config = dict(
    n_layer=9,
    d_model=576,
    n_head=9,
    n_kv_head=9,
    head_dim=64,
    d_mlp=1152,
    vocab_size=8192,
    activation='swiglu',
    norm='rmsnorm',
    norm_place='pre',
    norm_eps=1e-05,
    positions='rope',
    rope_base=10000.0,
    rope_fraction=1.0,
    qk_norm=False,
    attn_scale=0.125,
    bias='none',
    tie_embeddings=False,
    parallel_block=False,
    init='trunc',
    init_std_qkv=0.0225,
    init_std_o=0.0225,
    init_std_up=0.0225,
    init_std_down=0.0,
    optimizer='cautious_adamw',
    lr=0.000393,
    lr_mult_o=0.649,
    beta1=0.95,
    beta2=0.99,
    lr_head=0.00428,
    warmup_steps=248,
    schedule='wsd',
    decay_fraction=1.0,
    decay_shape='pow',
    final_lr_fraction=0.0,
    batch_tokens=32768,
    seq_len=512,
    doc_mask=False,
    train_tokens=518400000,
    steps=15821,
    dataset='wikipedia_en',
)
Each number is 500 + 40 x the weight over its row's rms, rounded and kept within 0 to 999. Layers, rows and columns count from 0. Numbers have three digits each. The size before them is the row's rms in percent of the matrix's.

# layer 3 MLP up, 1152x576, rms 0.0309, rows 524-587, columns 144-215
100:556541539527478532493476552496521544432514509481559516540492474565504519497517538489518494551495537426427464472551498481422542499424475418478487462488484528504502471474460420510482449504447480412455521544428479499512
098:572513501468473541531481508643453445442487487489557522477579502470432424464501499525464471483510529484532528569468510556547471525448476479535546505489482525470488484524443471493444445511539463513431548479418461499576
093:497530551517533417512446509492480479469434515550572500484462498467526470520447503490443407529491510496426461465538451534516513476479487595523474507543555465445491523465489471534553425423456456473528472494535481481421
096:399564451460479576498510490498523478555482510511526490509498522535506513513413513448558490500559488506481555462512507514545516458486582543482483435417450517431484547524533425484522486407515529483480473516468570479439
099:509466461523431453527496472518538399507501436524390413547534493529489438514566525434525569469503502504497509495515542431535559479406449501519543543488496459600471511496495542547604542526532448564502411430512559459505
104:513563490550493518574557519486502551520537493468502454493516491502607462547557550520459545469497530466444463442414534537467524519537434507460469447519539458442510505510501558508464524483552467520481487511552523538532
098:547525506514421490472542478505621490505473486451447521574456501526522505457474484545521480453507500521453511497441517448545528525489514498449467488525494477520463436477494544576454480560464498477442490450455482512483
097:559499546486521521464476516516463555499479591561482479539524541479465477489500474537503510433509504474500475467463490487490470561540533563460542493478509464434499525477516550503436511472550468554464518465497500446473
104:523461465547563573464587512545553486485497471612456491501534528470476463496464472483449524519506547445484489509521484534473498478499584518518520512458479491565525479401433537552448524484548513503491538534506453481472
091:550453500494481506446462512464497575493532575548553627518536494553460533516563469554511481435510469443544557497538463497496500489429474490489506504522546516512489510564606563461520445463459498521544456480557522471523
102:421481560502444453494510556459447468554561489486554527554510506436409537469517493539497552457493467502443512486555442474467481531499505407485534465431386445513487427486502520499482575469495556443473519488509490468495
095:503475493488578479479585542419458477457527526479484568436517527472529608470478428479521581551436546470472488533513452549485480540518455526495558460609525505446535483473486516559560562460559563510461481504450511494525
095:524545476437452493536461460515473523511568431500547580529524485499544480575590509452550563498434474515501460464504517538456456484480536512485491523497508520445484557437514506516493479554545524554530476508440530501512
095:550489441495515543553470518472500588479524525483552505462487476476491547493478529534481489515501425534473557487499472509466536492473473453558586523485512520481450498474510554526507468584510557449509598495544461533505
094:511559499472442531443465575533465496454455501526512414524488453555495523524504559451547540485530597424508538498476520498517500494535533490494472405402508427425433462540510478533483472498509492565429511460434545427559
092:505544476535507475557520499488487476509479524537438527510412573489436481470509502464479549496515515477471504498556573533499520551500514535451459513578517487464475472497551547475487456507506471522482494497497523525458
100:487508561529517456548526528508446571496459539464590512488504542505490565518468594554512473504558471448493478481480496460456529526576577428492557465528567448442455539521437439517478474538465535488522557492486509551591
102:534502486531558509473527523469558534535459553482532500519429466510555500580527566566455552515508465493456478540499556546499472510598546433476466607447554457537436512417430502496532546467483536532492541486536494524618
103:539549445494524541475488517517544460450530446485556436565480437452441485485452467515564466516380497492473597488556482523530479543557567486528583500573463443496549530473513491470539490481520475517477561520553416564477
112:561524510515432570505456524497587502447512451445496562518501480552512480508484549505490537539426592513543456469572545534532475503430521501494451527440491563486458452482477452429515571538460551574361456463436524481499
099:469435423557473537526525542507490507494439442551485575520499573500444527503480556457488529572569521470498454563438525545544385442533534465507495478494471485458566549459453476584494491543511457433437521465521505446470
095:446584470490548516482568479522497489552547493548557467538507515558538512507499410472516440509525480540513483567517497520554454549557547495508466519572466394456511470512491445533475477412495444497494464505482493475471
103:474522512486495484475537482454457583515529531566542540555440550505545428511515395481483560501512478487489514452526532516479590458488463498425507551507559505479520456520507479475474518428529542455547487544462502531529
100:511513454579539495484475535495485420467380540511522566476560533563543463498438529522500443504541427521503472522508445609531527492512520488460521501508487428426527532532461486519418521524557483553522541475477513489467
097:489471472479443483493490464465463497519465472517482470470488512543453490463548461542508483598516497508510516483527441514497501529509536507438531476524507560422480479484504569497537524504529465476524472454546580493487
104:511496536534495525489558520491522569478563470460483576511535534470597470444444489487473527477453598547533495503544458543519464459485509437572525445490482501500513468544562561508478527462494514511499519509559516459484
096:474476548513495573466497510619455519492510500528501459559469572454490516527495486509542517463509485482490422523461509492537439513571451489394456502510513510527464477499467494478470554488544495441539458483485487507540
100:622496481463554513516472410495439495531458488481478472569407446474495569438505494482500432576464500513445482530482542484502434488546482467481460533477519585523552448489449475518528477515558486470481474494409488477521
103:420410496510455527489538477512547537517563538473467425493520474516557582526576469455485480506447562478513476528468562512409524521474484550462516531491485447495535542476494559546449466439480491468434499519542558533487
100:496466502481526522430509516529567416487528572493439488485521546483524512477519496551476484451509422590536429448499474517480413509409524491552461506547452452564461504503504523537473624546475491563508450458485484479422
101:533560498518552417523505517585491497510508532516454503508487521488484523496482522463563484466542518451526501510508492498574523551464442559472538463424491517471497565580522452500458504545445498454524544492489468531533
111:534513495516506564532466479614546483546421465471482503451446519480467561551534522508552465511526555540486436559472525545433570438498404459564536475519533509466529470472458497490517426532497547492501490456535575485481
104:563486465524484414537464525468544521485480512528550477462489523547542457538548576470438573497411447484490499522538436511513543533452455471468477528437466540599445549459527512481426553493448430481469530529454462439472
104:527493469532425500459540473453581557555493514492478551516474506522523603459460463552442391457482486414447482522493564428459507544546460537533520515466438519477548437609518454462495469503421505544416474508441452458521
102:453479451492442531444528522540454443499505554431511434460529515498518472470437481469511496463467447457470472490416464565519497559485483514461503490517444508542519577540522491539456464475522516494480519502476547502472
100:538487471468491525492501467470522496533512495482467547522426482538459531475514488468528507491423485532535498481578472556559470508486497483460464486558448395516550517489480542493600541538478429533506514522502470490481
094:517490480558461492551458524491458494452496543543486482451476512452545433511504512491456565515452516504523453467466526489436486522498450482583508440502514473563527468418455591484471503497546468496479522493511545453502
093:512476488473500469577531501497527482510496531561496485498539533536561585493519525473414536521536462547522460502497536486443526524549513499572548470472524534442499497499518538557544568544504583511461530496526515484541
109:450455490499537428482484487487527479452498590565513452509515481542483496492504539535495517487501465470561525488447472457572492529529485448527535528526468440442472497473512524496568460435508470553532469554560422498602
096:446408457471517483457557544505494460492518485540492446450532520553463482510475494551510513389489545522559503514475481477465460499463425533504480439561484499479446466498546436537457511497526522530460485453497523476562
097:423452434504521561548423473488568402463516517487521561531540465477499491506571429506551492469440453502471540536526526554573466464470463511495529540486504509476434539497537523550497532520473493515496456485509493416479
100:480512517479545421494462471470486452426510500462512555537528464546480501501540446499514558498492459497459436545515511477564433498576476489514507555502504421477515452535539518498447495490517450547548486556446519524501
101:550487497541482484462452435491477573536482450515486487501453443480492502554519542490433477439562552487511459554481436466464520538488525550535462450536490471525512444524483522491565466458529570449519528436419508494526
098:609483467478527489488492490509524506497469468509557520514501544499592504549495483418526526494530561536422492530420499499505517442472462547474483462509511565453532471497513514513450588494543472543483425513484473491477
098:519456464551525517486491555443435555408447457529534423506478486601558549489530530463482529484488452492456455505474499504518439487588560531472450526504492468458508484505468411490524482475447576539429475435517464508497
095:542531496521529505538554490507549508497494484560462535532531507511470497468482503501540489527470464474529497502428433443465579588456518570555466558478532485525489515550434561465439450504526442488499530509504506507491
097:539569545473540467543456479546499507491427557467526485552503523526510520535482486525548498448525462498459522505433488444520501446563489522547495506437526511524522515417560479525514473466432436412566451467540479500503
102:445533467435558506545503521552553528568482492494473455494486447579494441473476457467551483466525499437523522496514547467591547489445503466481494435498462520487504486540518548511617499512475465522548468491462452500466
099:461512498482494495481471557468496445509557482577502542535457554509423427479520534534455526448476481457454570504551502556466514576474495435511488516515493478426500523505568505503461511481521503487477502521563517516517
102:566492527493464510527516476512535483502406450507507513528515527488575521542530540461578554527493530492500500481458532522462579480485471493513459439548546513499534503516448518454467517509486482468462538461484514460459
098:516489527488496518573490557473521458490448505491482502545486500447564488484531438511557474472475430543494452454546492485509543438572511527461522550472548527488583441520458494444484428489501424436526567519467471493429
096:466508455469493435458522502466550563502535465525490483591462515455452492484508523471465621525470540492522527460499485542540455471438555544472468506512520431487519505547537456459536552451444482491535528533474560506459
100:415467525483499508439542477454481547461610500466472571483525600477499530553527552437540486498489546530572503546471506522518467523529438532493497448559468552485484520596500547441424528485457479515476496468478437510509
096:510443546537482485451558471485560509553482433495550550477533459534466471454532478585492518458442566513517536491491486489508501460481446440465516545524493473446519575383531491473471443475452472533439481530465508490534
104:442540515541504370538551467573520488435591556567506539551520478504445462508539490519462583425481501514416433499516436485537533582519529525512457542541451526471401487513451474508474472440480486500488489475441519480446
100:526543548517548462476490501511476504547585469515526495496492504457446476456540576487474467484491478461492564510466524523554476475444582455566476449463510483550564548456483487494499501431455463455484524532478471511540
090:475467549489515497466497494494530582526466580533494486572505422489514461529513425507441507460457472518494492492490557411459504487437491465524492524449502514516510507498483492425475450548509522497485470467417515541464
108:456575482458476410451486495525551521411542498503474511539557456405544477529515539544478532412511455536492528515551544571544474486527465452473536472491551411494513418508461484478517546413530558467433544461497539478477
102:470400435428533563561444465499493479506501484464474522493434440464459545472450418499510589537530508554529483516526517526478496531425498522456521500486477524550476545558570494486494571448461450507451455502494524477494
108:395525515483475497483495461450561475482546594447496546505511510500464510500461560468457538465503544441444524483545495453537450453527551492467554513509447536553528450541479492505536524528408511471504508505452464491492
097:452448427498515498476539502481504519546517523466448535499514484486551501507528557558453523478477585524485531477441475510423519465413576552507515479541513528533484591557510468469502473470433555573555522533503535488530
104:491532467501485403520452489548497491525442602517467473473437500486464508534529499464487487435505497499493443549511504503542514505486479483413486470528557538566469457481553498446488595488441456436470508503502442541531
104:543474470514475500490522512570537461474526551577481508581467500494511473470476483512492536551462487549504539373487528535401502460388547472452485435463496460473526536500498579507486537479559449513492414513475512506533
097:567491528466541518511511497543491502527509533563487479571542478488529534526410525578516573429560544525492450511536454506398534500438546457507518536539514484440514489510554497490502501483484496530483496411514439444471
# layer 3 MLP down (transposed), 1152x576, rms 0.0245, rows 524-587, columns 144-215
101:487506573421471448442506530491538488467496510490581504452531554545431433503491550496521489459542492504447550518530501434494586426484522463517526555496551401464551464478470486576513501475504469411531480565521455440535
097:508436488528470568470542483562436539489509433514510534457489430469571472473515484528554454546543507464517476481554565495503488468503490540496556448489538577482481571475531536547455496421494497470500560593528475474472
089:527528504558551504532544544517480509522477550521528516508518530456498470460543478512446534521516536450483516440462514422477457512505498396497504522523477537494587554489500429503531536526515503441526542468528510467509
098:507516576479462529489458523500514567483479551481426550446509610478437453400530494485453448567495471487532531492471461509423466513488463514515514488524501489546519489460490450553455535451487517548459489426478452453486
101:491547455473510498516438420428556470508515402457489512545484474522531494536481531494525580521500477476496449449515518541452482545506496509498498522458461524484519523549546508448502516522492532451508457482499521548458
107:555470516516561474465507543511591525449483549463561532494503505483568474456514531535515513547496451485474466422518468519488516500507472500510450585597524529471447447462559501487455528475511478501466465557609471568534
099:491446434519511511593509535518558528501500407568503446492485509461515505486387420560528532529544516518483539566518494432443494450512443547500608530528499435392480474551572485496523524494507561480491531573519518568590
101:454507462526533484432538478423495493450486523524463543508502481484403520530462496472554542468538540499486485526454454518525493589498516462525577528518490494455538441458462494461523473553516530469508461461531507523514
101:487507468448515473469529533503483454526495489627518501552497569464544458508484443442466487539518474508460528502484453557458475430558540519544534456451484488518614518481498495539484503407509512507453549471504469495485
094:480450541485477520416498518367521567509526484510565514500585448520504514540525506581551466530454500439541463485567532506537475460483593446559485542556533516450492553550501526476525512522526492453482534548490492523546
101:470488448477456472524595450481452523474555560477528491501529496498474465475459468528502530465491489492489521552523476470484485625489509496508584423506470542503482440502529524565458525506444523528539501512510539464472
095:482531526492554561439539477533423515471504507484474495525524452494562493571550498415512480506487515540433447515467469482503496560480534421548483477452451520486549533496531494524532558536486486509517607487398558500488
096:498565471487407528525483454498520502506463493449493584486530534530454459586526467473548491518491435533482503472423449537523544457516468545519467443564485535513421475517571529476519496530467464497555462513523560474468
093:434522517514574485585443437507505458528503529463533495543478580543497519413553522443490496498490580519558463508540464484562478528544518522481469521455508522494495533547463481479526507428471470476501525484524560419440
095:472512440510546486543546539423522501505504463521569516454468497514521480534491411521542444496505498489475480507517473389511559511521558510437501521521517555561502451473472564499560494589538519556513529544547469442547
093:521544432432513548464528483551442513516514445523453497466529525587522504453551441532480534434629468498500494454457507465484428453453532515460467451553456552482416469545525555461458543470499514436559504496497519531496
099:495526525536523506504473467560528482475477556534516517469506543488572468610480509597506535481420485495428442463512469475486518537569516423487554504504497541505478489565465553564475486478527506466503495537510457511504
098:510522427486485463562528504440546468412483549464485494435492419553505511541496549485461467468484430506466528493518526528461446505495551489501553527475474508496447544438437486480554458496527603537462514497552502522529
100:442545501488585453474428431529492498473528520491502488465483472545483528502496453542548497511500411498574400513545501537486543561496505567512475533519530562526525408483460457448509487487474497451531491478549535512500
112:483492532530535431523491491492583422463498558477494521544469459547501491544510559545373557560494585559527559481579517549553489458532490487508532544429486513504492487556547493530498524501507507487480449443536556458516
099:546481507543519550473484574465473514546493500586443498527481520475522516504454492491545492513536502479563467521514535425530476470510568514464511521488454471438488521463517461521462476517480467504447561541512515502433
097:486540536550534472529510516581506534520451481491506485492492557565500523510475537552527479484422507476528477445478514508545562469474513509527450468506532505501543476491390544474456522531524498439498519486451504489439
101:469531577387483459423483593433514551501583488455484503501589477474542526483456556513488503564514509480558479528550498533549511487531477497552503491483484505515474481481502474512512535485514488511573515483550471456532
100:551514532519532480451534547487524465560469518509579520507554477545559501511552464506520501493472500494361450490473519494474512557547527474491416499501475463524500519438501429525490502478526572442530522438509468475462
098:486550397492483468437476507438408585492491526489450420495519472499456457472569473504507462585460494560536505502503472518518452517523509473481509485559541548457482471476517473491516523568510529540492534505504564466433
105:493459426571526470464505578376497483482466521522400473434513485461431530491562500535456533550566407485503546499490547458526510601467537480537448485443508489455445491539534496459536535485477494502444457514498467547474
094:498554442482486497539539447445527600469507479518550526429517429493481524507466480473541524490489471508451557539541535554448459443479534467456566559465491523487601448512542488542489450555478463489473516494454577562466
102:522536479449544505520541435495430516498477433487497492478392533520482489475477488517500533451567500463484507577484481460514451449574455508496455483552483495466461476469469442448533539493488524530481505460525580501585
103:431494605506475442496420468520564531450467486501499528440484469535483504443498459504468557483494428526507481498472516486449440468514542523521535519505462527602465452539466473487526576498513519467444492511533497457455
102:561451422544524484527525506537532557474521485429545512494532466496490528480567537446477494479452493476471538541418453484545444563514505456524420516494429468512592537461562528555516406462524422430454463506518552543470
103:543457503431531501440468528481494473477488536519598467465523516563484455490537629594512447516559526440563515539466474490515544463476510537622475451500465542449554491417409561470515511454574517472506545530511492515520
102:504522467494514495515522539458544548460427552512492430509523489533488470495451512487451525502524473457555515552449439522514473478530489490470533437488506484508489498491461524454497517492457456517494542481491446456490
104:460503543495520476430551503468516494415554557460480515468559504539483494487501617539555474473502506488529569571489487456518462471437469510464474494484491486571420438540478599502506508484471531527473414563520491475456
105:479439471452521536556499507463411499513507533525490489484536480519501456536476478389522535543466547575494581441538537540488456523520570514438557498537458433450488496562606480528516466504500479585530430520514483540531
102:443460561476429541422464462472497448588572465471533421515507490510532524465520508543448503441565518501484560530538541519497535483481568496525551438492432548415461534497519574488553481513549526453491442519495452457512
100:569470458466506535510544445515486534488461455531451499496452504534520452454430517436510444494513462521510496455566407441550456507537545511480534483483449422588611529491605475465556467502553426484498548404487513434569
094:463445436555502517495420494507493486507456554522494521466450512526469489496559509549476570585441501536442453489459499493484507498511475546556464455499498506551492517525453484508483514448524503443496498422437551453504
089:488508519518464462522471451476485450484518529515480474510394423583469489479516530536461544457469553494443495580599493514497442451515508472523565515577512536502582543578511536545519522528516488529472491482471518471461
110:442413489477539406471480493539485480448509494481523486499542433554482505476573486483458469496449525447583591514484535427575499563514543438450448477521402461458501522524531450539537474580472447496538403486458468454570
095:509436564488571475413427522600491524441465483497484457553460408512460408490412564520437507450462506575519508565535469432543448529434468510529533486537472518480460526437517474483489500525502498493508428488464549399497
091:539515592449528544449507488480516538486490532494519599424542501522528518525479520487500488452463495526442499522472488498499493509498503456513524488494482507526536467509488605502452548475525505529572439479564523512508
101:521456442434572590487504465502455478399529471491426487503541516575519522524483522476432517535495480462515541535538427528551445550494532555437542526476455515548548593530454495494505474551535547474486498498472574521576
100:480429506488504474543576483507459538509522511484577469449566496425490508494524428492557487524567470478528469462450501538549525512510540442557477468534448497478565453500478509500478491431506474511415520486452496537510
100:524553527488453528495459414455531489445487528515583557430526487554484567500452425491463511456494527484497447512499554479512494518451559558490513517523515537487538525509530480486446575501541534457511548536486536460449
098:529490545491432542519473451530447522460523464512510502536516458540485459459471507497513485497518520474488488506592474556494427465507487447461489518489488436514569562480495502496450526460477474485457486442480441569523
096:533486440471474546497508495550508524544502571490447564515512516495582513464496462436501502496450471513470461503492527511498485522476430513475456528562474524450468513486501570477510479493537488478531503472523449517443
097:437493511408455541500508551446479494414458544538454511479410451508482519536551452504505556516438478546460494522507511476486460462503517512467500547469504470518544503474416455519563500536492525519519575514491531482568
100:459526462527523538608534509480517532436525572503589555495426503492452537537520497499467496515496493469509527440510402536487513432506471452428516508454508616543482415502528485441424498570499489545500447462480485575455
096:460453424450518454499588460556511507479500480491530476479444450507506558444442504473511489491551472488453493593481478437469517524543482443443517509427481464509529502453496478482513498559496507496491556484484454559460
103:486485588517555550540472477576465536528494485521504442475508477428509521466548535507454515513456563494551499536436510527415609463477529499471455501518523567480486501499477553521602542512447523553479455461509527480602
095:532457432469449558508546502543474461469492532516538527501528486517499577461527475605540510528471558477572576523554544552468536532469460503453567458537442509442507537510506496516575485484484524541460515530579497544547
096:443496442457489488530447538520481459503467500453486470475551508500483443486548530518535412509564495512479482564483477439442556439496523489454491489527503529464587575445455493480460484430472544451459481496497459613439
098:441476524449527496524558542461488535486533533490485538510553543564426467538521531520512440484475560523513551502514438478483536457498448541515500508528498506497536553501526478497440485486541466513540484485455481489514
100:440557513529516507517450584517500459491463466467547509490568455534514450474526508520490591504453557464497501544505506483478457458500487435440519472461525527494496534552502506544482445504521484518495484514509507497515
105:569485546485478521483529514475498495521534515487534406487518478512464541485495467430479533482557492456582518480542473518494471516594503457392553483501560496597518480478559537440515456485410499470496465486552431481550
101:502470450509486570514504422475423468455433493481508474470567492482550526482458529488515496510483583533601470460565496507480496501515483434495412485531504570488479481504479623484449499478450509516455494490424458457455
090:467511498532478501522465526450542424499494515526524549557422492497556499512501511536429541460487579511491496484512498548510525466511475544483492536485520560546579556530552492473444479510539447541566521511535467518543
096:527496479449495473459511501536498479482505529496503435494532499496510533454502510526561414475511474459521491534487555437539550510470458490533486494453500472507471465465523508551571524456488546456509559543552459431480
102:547467383448515493506500530521524471540543451492461478526426497477498529445476480467501558530541456489476466541560487541510501499464508527477533499513523512536454490526540453511487552505507479488509467545471507448473
106:418438539498504478462510456511513459458487550536481530495552545552420486522495475443483530547490479489415524508522474509527602489413512573554467515483505457576476455516553529524526585545504536463525499522547498442478
101:527478601359449502500429488457494485566424458485522498509532488454485516481510450504533512477462470533462556438481515479499522504580534527488530566446510504544624513540491443515508512468516479472519495545520521531544
104:566452427538488515482474490506515535496599521479459456514588567564488518478490552505515485546472515507436475519532446526521516563463498517496586502506525511527500570545515548525506570476421507576535470450479429548476
103:478458487459448512486469544552502507508538476562481512530382535467479467480427463516414459486555466485492466458480490463523515495539508483471606535429503448502555465558519511501575492537513486506534640516570517482500
097:507449417482496501478488547530501530532472526524464472527534498466484501527484445546479532536537478478518539488497426521447498484507497486513489481451455496502424550494467491524512498476503505492496502577470541476496
# layer 3 MLP gate, 1152x576, rms 0.0319, rows 525-588, columns 144-215
099:511500528490433491512474487567481478455422560439505512490562516484470544541480510527533444437499520418471438514466488522508501483465519468502482535468467430527429441503520489463487520548527442529466508490495487602465
098:508583491566469456537424486452511493559480530514450503478495495463555509485451492453458466528525476503446444508557454486498537477505521558502503502538490458526498562564463502536513512434521458492532457488532521520484
100:475526490524511476482544473522554435507604535482560468460495500500494523503397534460479535464521544460484490513557477494513549522537588502483463462413437437447499569476537447478544503481475516486501489498531538546498
102:517496493526515464567434493513549527471502437455513531522481487552579522470520502562490537500442448468453444401516481564486491527519529531459480507516535591467546501561563440481431503523521501467482534490557556607476
107:457453485498480494419461481554506488481490521502487465462470536514485536435413458524528488560446450542556547590546537514541518526437544479483575546507483496481522465530505505462494542532510510559516447480507467529456
097:476443431452533549574519526537399564497524447455590466473512519522484510488508448494498508546532499526489537481564547521511533537527465523481602488517515477524509476539549459471585501458546534508546503588512592556532
097:450432473446539539486569476461478559547459513510547504536480547555495527468493495468513589550477558423479561485520521460490509470523504478476532545539452501547544527440502533629515516548566454442465540457558482493499
105:514552537489499475450514524565528420524533447448574451491464502475519475486438506478484525526539506492446448518470453579528494476495553537494506513550394449488520505419599544525456569482525516441507483532515519538427
095:510510444437471447559475490547524569540571495466477539490489482483421530486472486504516522448510452422510497529513515489513581500438489493446561481503495457526527529483539481522537495559474460466539485495506490529522
100:560452533553514370491525526621447508470481442544500517523466524493491468525463493513491524487475456502499506515450492520559561488493539516513507460496506478440444490460422553583515489465587484529470497429518578464565
091:521539462493430488482523513526569419524425462497519481562498412502492553475478398528473428487497542521536493553402456529513543475503455560495451466505450530496517551526523494512513498562543470587472478559467498469468
097:478527405438421566512548414503460490499533454433530477500464491558592435474524494454514481566470446434506466464513438491478474467515506499468510556499466492504462505459554524496420459516530527500500532582458532538530
103:549504381517419521509517552493514483464508489465542527487507407505586551500447501568512506492471480507495553457437537531495487455530499492520608556559522426523547430477525498524529487571518527573506491529492485565514
097:514543566549458492396468462513502535486469458475446451539469541467476476516515562502482582518488554437530461433468499535493500477480492542556457441470546476531513506540475461573486512496478451507478472519490530475418
091:527453520448482504474485513545458565441539446456447461526491476507490568438393542534486469530485485497466491489490527460519494488446485499508556548488421413502527530493495476515502535544545500487469467554448513491561
099:567481509492516468501530473453508471561439497454509571554485499506501538486497508479521498490434511492500442563591443534523436470532497505531438511447437505506513502546503545472537494555603482575554543480541475487464
096:538446509527481535515511493461522540490516475473522500524473513487539457545573513526538530481460485510495489550517451574506500515527505480496475550536524478464505500459488553483494516542544490550473457450493559568584
099:513500495485435492504481508515508522518521508499514514486581478538549540427508512511502502465577503454440539499550541487497572534422572518504471525440536442545557439484479487557541435564454492562437501499539491518526
109:509468506540514457527492482493493486535521469552497437531492535462521536429531516546485516441534435500512527502515504519518475448538511527497487458520432510523467501506478497580479469463598506408532534522563543515487
099:517519513502529455500513504505499439515505523538449554527504487433518499498463471515594551449483443438501528528503496603509434511465516472455549554497508517510501467475482440452469515471507545487496555582518523531502
096:419512524447436497536526497506489501506498490501586479509551513531497497473545548478567499498462552430541456485509492482492514447484449471458430464507490555436587445513405490441499564509511471461475510490500547462515
101:414406442503493496490533500531508364481473486534491501456453505509465533549520492452506580492513484539472502518443413504467420513510576561527542473540510529471475510534524521525458482545466505536528512445498552463482
097:501567490527492437457515451491537600495503557460460494467543479505508493554432454520524523529494431478489453528505477484567480574430504510531483528493543540496438435533475498467516550512457508508441488534509491473544
093:476500420438564509479478493530477414468512418474530496497496479465471532436587489528481526530486496420571601459462486581448494545516484407533471441517556579507496458516473471523528506505515481528500449465440519468489
104:402527554538464496558458508536457436402460505507466514442491506463456470577449571488552573498507446439520430516458484550434415486545463521425478517426524448441438422433490474542515565525502476533478464457565496420494
093:531520495514517458491527456482461563526485498486507511462435424482565508423512485565407456494508478508533578506541461457536458566511565511587520517460549513495542511469455512527475428546586563522503562456468503596553
098:546495472512510537447477513528568512567463496530491480509504517507580502471448491496471477486477433483467461515526486447510473572495459471431468535521490574474499441472496452488422455520454490357432551474486443525512
102:506521536499466509453546489651469509551590521532529453554549468462544518520527498512506456514406550534466519469499478465551509451479538460603540537480439458478443481412512491536477544564505438444530552511463507521516
101:464490503516458461452501472514486499484473508497470478482508510593502552497473587486536553521453515476447554470564473500495511500583478528492460501523499553452469499541477542570584449516448506518532449517484560381527
099:533545480458538509447508402554520482469514532512500520535505426600482464603429543553503479461546543438495547470529484424508560477541493446536509490521423499539563506525487560498525508469542460517569591494537467544446
105:527529482519456536551496490470511454578443460548493473499520498498514603443479513476592562472467466488452468524483510474487602506549464500478496533509534526491499533487472522506550491486527440517473516477566499511482
099:468477453550486484461515466515492516432542494521506631471539542510439544542446516551500498513501534428560502538482566461472475429536516563503483569556455466594523470484383450565552464521516545572496395549535528521508
107:472501466533572543421495544483511460467493479562438467503542439503459511565529455448468456470481515451534572488447555475469515493489512522500489502516532496563500501511489484478443511478419577567492453514525478544512
100:509549572533477491526515430491450537520494519483568475486545471495505474547474493522560524514575454412471438416474509468536479513519511504502534593527536578543516545577452474552465434524593456476565506494543560484558
101:552490397478432475474510507518455516499507478537531537522451535542506519517455508468457460560455496491486493484434460506438481487550561533536488442434498517512483501538490532528557481510547511457522548474485495570570
097:451436513530461547427476490503445487496535487490492504567493474542546506451526584519488546559508510439502552434449480444461536507483561481508549475540468377556503458470456594475467506493507435572460497562489544519493
097:475415469483506442539485517505489544527448457502549492535570548453474513572500491532512519459523394472511524437444482476484567542503557533509475446501521539490431458448444516470494468473489576506493527556482511460529
108:470536512492535539471563490527557546509492438460487449579460528493555512485487479532524467517538539532441532471520530557488504523437412512542474542579470522519494493458535550485461539488532545511438489479539464544563
097:498466488459567544548522500510558439505556422448559436481521500498511494520487491467490526538448427478507483501506571521518525497464437487533489472587486500554476501472487519516533558487509501553476524474574552504515
098:474465493515476467525490513482522510506493492430512490520505518467504499454529462569516603493468463502526446496474473525515494499438469492446542538463539497494415481549467447556504503563448441537564546497569505526450
100:542488489525535490548500555478490524481484488524534491489534452533491560519459481493511478553407492527437462455521574594410533488471529542489507472504489567484441474540391483519476576537465498440436555451463544466453
102:505469532567464532568395499492511568528481502493437550485503460495544526544516512584511472510511501472540498531460531467483552504522444496469515451532513516528488482497503506508480481532512553514541622470491467489523
103:525478511434540492552529448487536491490523537440518474506505514556512520498472486507530535401480451480440476532565550499533492522519493533493459500510487436539456496459433537432524547562491479512441558543543459531504
097:616499546435524590531511472549437470477545535474530537438524428413501513499512502488531473514541535486522464505523572541536466537496463510463492471499550476580435515497509462466463509532551512495476492498489534533574
096:495431521511489514502572533478497569569521544506499464526475527559457550500537533500548550545560541436501498498548432479490520528507533470571573556529478547538514451527577484468465560477481553495494491513472426475529
097:511480508516455483514511517398465529507416548430488471544502525523574534472448419496464503496559552483476507532461521441534560459520514466483534464541447473532475428422523538552493455501498498424535429511551466548549
100:468447489519441573495520466570466436450554512440527469535508526550379580476507499526514484571475525465442478402561450517471475460530503520440530508492548518549541502416470490532440534527520592475506509535418503504474
094:542596545443575454549495546497501505501521528532506540487437546451483507506472498390539468454465469531466451460489559565496528517503529504470501493474500569500495529520467461466427533493418502479412474581488527464538
102:491461464536439512452444570540495464445452460466486517526474494558510584530519486524531490492470422461564527500550464485565504483521530514435506492545488451478459534502501527498483481525564562471519539427466511428444
103:532435546483554536455522456576474489483493445549518466483547449480463538507510542503466529519522545456473471544517510529476475477480513425444536446497550498529455515540495404478531524464436429547407516535435528506464
093:469450486426527434452505419472526522519481559611561535550546549435507470449505433557523413531501499500521486494546500486473536554567560468446518442466517483541472530527520490452469475539487543468542564537465540499495
097:447548501529496541498499496519499550536536553529441467487458456494543511443486509526532544587456535535498582467504560463451472515474492477599529483521494518493538488508525526423466550498496487496496426551503474524514
096:417496514544487440508472481479480493534546445539505503478454531485448431425459465505552417514448469499390508538468433556629455431515572495500585490475466556471502580417454503474515497524489499517446532484520543566488
099:487531518533514527519537499424561440455489438557440543504496543435563491501479471460472530442531507484549560484417527501499525507417470509591518504542474484545530504466471603497534515531570504497559466418529453498467
097:486515527485509450503480522546511601526563515486464518540472488538459481519502479464500511465480418500475471560408502474591491457488612545524535507421499513541522526492513466465448526478469555461518502515507584541549
098:498520504493541557423535493553526564537471476474511385531524480496542444550463483515539463471506484545470571529502512552590456535494508511469484593500491512551467515464438479512519488556515484506447461555455485491478
110:456508543503459515481583553471516482517412416448485496495463518530502471552526477462433513517509520406490508489466420490503570454491447491488489488497471515529506486514514518498496540540513456512553496497508508498482
113:511554513525508464474547570542490526446470490482548504496489481529563479506482499497577433480448486408477530520482515496562509473567567485500493466445480475550484496499486469512511472578572462387517535464543476573480
106:517487487623520566519485565492446526542481384431556400582473490562487548513526483517559536496538455467526448453508504494463496476485460496505407530550476479503470486484497459502492547445560507561430515531479522547514
097:508429456584510525462552518453555463536521472494541518492474496434556538491448560527489512464484502513478480496496506569463427518383494526502475499554381515437481513543493545508425549554511489560440516551512496480500
103:526505558535438520413507518531484524476497440487402469481544529539472519480470533496514513451487506462548519508536501481483545535459538532470415486461515522533539504483536475509593432468535419481521491499485483511511
104:488475475486503526507507438483449524454532524462477485602442541507464449529485428553500445486598447455497443487424458498542494480467515537402527508454427436601624432514469524547485552519458470432549545504468502482519
097:460493542490506561470546430451448541480590457497550493508475486534500543461455417509443446479519524485516524519527613490526453406559476527532486486508518523486474462472551445461572500507567578425551549500466507513545
091:537387486417490515566526434491462586539547589485477514526485507443519460514529479497523463550554472493520516538460449490528528446496504496511486481544500479461478491550498479456527453474481505439444461553495562462535